config.toml
n_kv_head = 3
d_mlp = 384
warmup_steps = 200
Each number is 128 + 32 x the weight over its row's rms, rounded and kept within 0 to 255. Layers, rows and columns count from 0. The size above them is the row's rms in percent of the matrix's.

# layer 3 attention query, 96x96, rms 0.191, rows 0-27, columns 0-47
size [101  94 112 121 130 123 107 126 117 122 106 110 124  99 105 111 119 120 125 113 117 101 119 112 129 123 106 117]
[[147  93 128  92  92 164 176  96  98  99  58 120 126 120 142  84 148 119  85 205 157 109 166 106 114 165 138 118 159  84  97  67 165 113  98 152 146 108 162 133 121 120 129  81 121 156  52 165]
 [138  63 120  64 139 155 146  91 122 200 130 173 186 103 143 115 135 131 151 176  81 128 111 118 129 137 116 110 191 109 184 101 149 111 153 128 166 101 152 165 159  95 125 111 154 128 138 175]
 [ 98 113 100 109 151 138 158 188 147 112 152 107  97  99 171 105 116 100 162 100  77 170 139 131 120 102  64 116  83 112 145 172 120  99 130 111 131 128  85 101  76 160 147 150 150 130 161 152]
 [ 99 111 128 123 132  81 146  81  90 160 128 113 109 173 149 115 150  96 109 166 166  96 139  64 107 151  87 132 162  97 110  93 168 148 152  61 161 117 102 130  69 195 201 122 176  95 175 130]
 [146 148 160 111 143 152  84 158 148 120 136 119 101 142 202 134 108 167  89  89 132 114 142 145  94 197 130  98 106 126   6 109 123 148 148 114 126 138 132  89 122 145 156 107 134  92 106  97]
 [101 103  62  93  92 110 176  94 102 161 144 118 136 143 168 149 145 164 142 128 121  92 150 120 153 155 137  98 162 138 111 146 111 109 136 138 115  64 108 152 178 106 134 158 166 118 100  78]
 [123 193 171 117 152 125 160 179 136 163 176  73 115 128 144  63 141 111 117  85  82  71 106 147 134 138 145 154 114  80 122 135 115 135  76  64 154 141 155 108 109 129  85 159 140 152 104 150]
 [170 121 159 131 150  97  97 126 122  87  89 175 171  81 183 140 165  61 136 118  92 147 162 174 163 124 141 126 111 199 179 149 101 153 175 140  90 108 106  91 173  91 110 133 101  91 133 145]
 [ 90 166  52 111 133 137 138  61  87 137 117 158 150 136  99  73  94 111 131 119 215 120 101 105  81 131 105 100 118 161 163  97 174 170 163 121 112 105 147 156 139 154 130 139 110 158 103  81]
 [ 94 134 173 123  67 160 152 165 167 139 190 164 137 109 155 146 135 141 117 103 169 180 108 134 151 127 149 127 118 129  83 134  49  86 113 103 133 152  64  19 148 116 143 131 117 138 182 150]
 [150 199 116 171 130  99 139 154 142 155 182 123 177  78 144 125  83 171 170  97  71 137  94 130 119 132  96 125 132 145 143 137  78 110 111 132  90 170  93  82  81 172 152  87 159 104 127 135]
 [145 176 220 114 161 110 119 144 126 122 136 159 142  73 139 147 125 103 158 153 108 173 144 124 137 141 136  97 121 142 145 122 125 177 124 134 126 152 165  84 116 145  18 151 130 157 166  91]
 [181 159 163 120 183 153 106 138 104 140 125 161 135 170 157 151 125 112 134  94 140 151  82 149 127 149 161  73 125 138 132 108 110 161  96  95 110 127 103 115 140 145  85 141 121 114 133 123]
 [ 75 164 129 113  91 125 153  75 108 109 169  69  79 148 184 172 182 109 134 142  57 115 153 112 127  85 173 127  87 180  88 122  88 135  81 174 144 168 144 141  75 185 123 137 117  88  84 154]
 [134 110 135  93 104 135  96 115 198 103 157 170 161 187 121 145 172 100 112 116 114 107 114 157 117 129  88 144 136 149  87 104 180  63 136 145 103 171 171 109  45 170 186 147  99 127 126  72]
 [151 122 109 107 131 134 138 169 144 144 127  88 176 160 121 150 188 118 158 163 124 145 167  68 110 155 140  79 119  84 124 153 131 185 171  89 103 117 108 121 108 180 132 125  88 117 117  84]
 [111 116 125  98  91 129 128 126 121 118 153 129 110 111 129 101 150 106  84 200 121 101 157 155 145 118 137 206 136  94 104 136 181 142 144 121 109 108  82 111 103 127 112 116 161 144  69 146]
 [132 148  86  95 114 154 178  99  96 101  70  98 129  94 115 124 107 103  99 131 146 138  96 150  79  70  98  97 103 158 183  76  92 145 126  96 130  95 202 180 122 121  49 140 168 148 129 156]
 [144  96 141 107 126 184 124 101 145 197 112 140 155  93 110 113 159 109 117 163 140 110  88 104  67 122 210 160 129 128 172 149  67  87  78 139 130 128 146 127 164 142 143 136 114 101 123 118]
 [128 101  88 171 134 112 147  71  42 140 119 151 160 135 172 100  61 108 129 167 134 149 150  74 130  96 107 167 159 178 105 118 177  92 144 148 100  85 112 173 114 111 115 173 117 114 145  99]
 [106 149  76 106 130 188 125  92  64 141 152 120  75  51 128 124 132 109 140 177 201 161 140 177 169 121  65 165  94 149 181 141  84 133 127 146 118 104 150 153 178 151 126 135  93 156 121 104]
 [153 187 118 150 107 130 113 168 123 169 128  90 173  68 119 110 177 197 145  56 118  70 134 156 121 138 174 109 142 127  81 121  98  86 117 124  79 160 121 146 114 119 171 106 103 156  97 129]
 [107 117  92 208 144 116 123  98 127 110 129 157 187 107 125 122 155  40 133 162 123 134 112 111 130  94 112 123 109 181 193 117 122 197 145  88 168 114 160 172 103  78  86 133 182 184 140 165]
 [182 120 131  89 123 111  91  56 147 106 131 141 200 140 199 167 121 113 157 129 185  94  99 103  87 113 106 147 149 113  75 122 152  82 194 168 119 141 146 114 114  81 124 105 146 122 138  89]
 [130  70  90  60 110 120 180 102 116 143 145 137 148  95 105 135 106 142 170 154 120 120 109 157  93 174  96 146 171 101 152  62 179  80 124 140 119 165 136 105 101 137 156 130 166 124 119 167]
 [119 204 150 152 180 139  89 122 145 133 107 137 109 124 150 178 144 101 126 101  63 214 107 132 130 112 155 137 109 126 111 182  74  87 101 135 113 152 137  76 102 158 159 143 190 167 135 154]
 [164 139 154  99 115 200 132 100 117  89 136 120 141 114 111  68  72  60 141 189 209 137 121 145 101  92 129 107 107 122 106 166 118 137 100 115 179 136 152 174 143 144 145 156 162  95 108 159]
 [109 144  47  89 128 165 176 140  87 156  96 133  86  76 122 110  98  98  77 145 121  76 178 139 134 168 159 152 148 159 123  92  93 140 160 127 176  92 121 207  57  68  95 143 134 147 134 102]]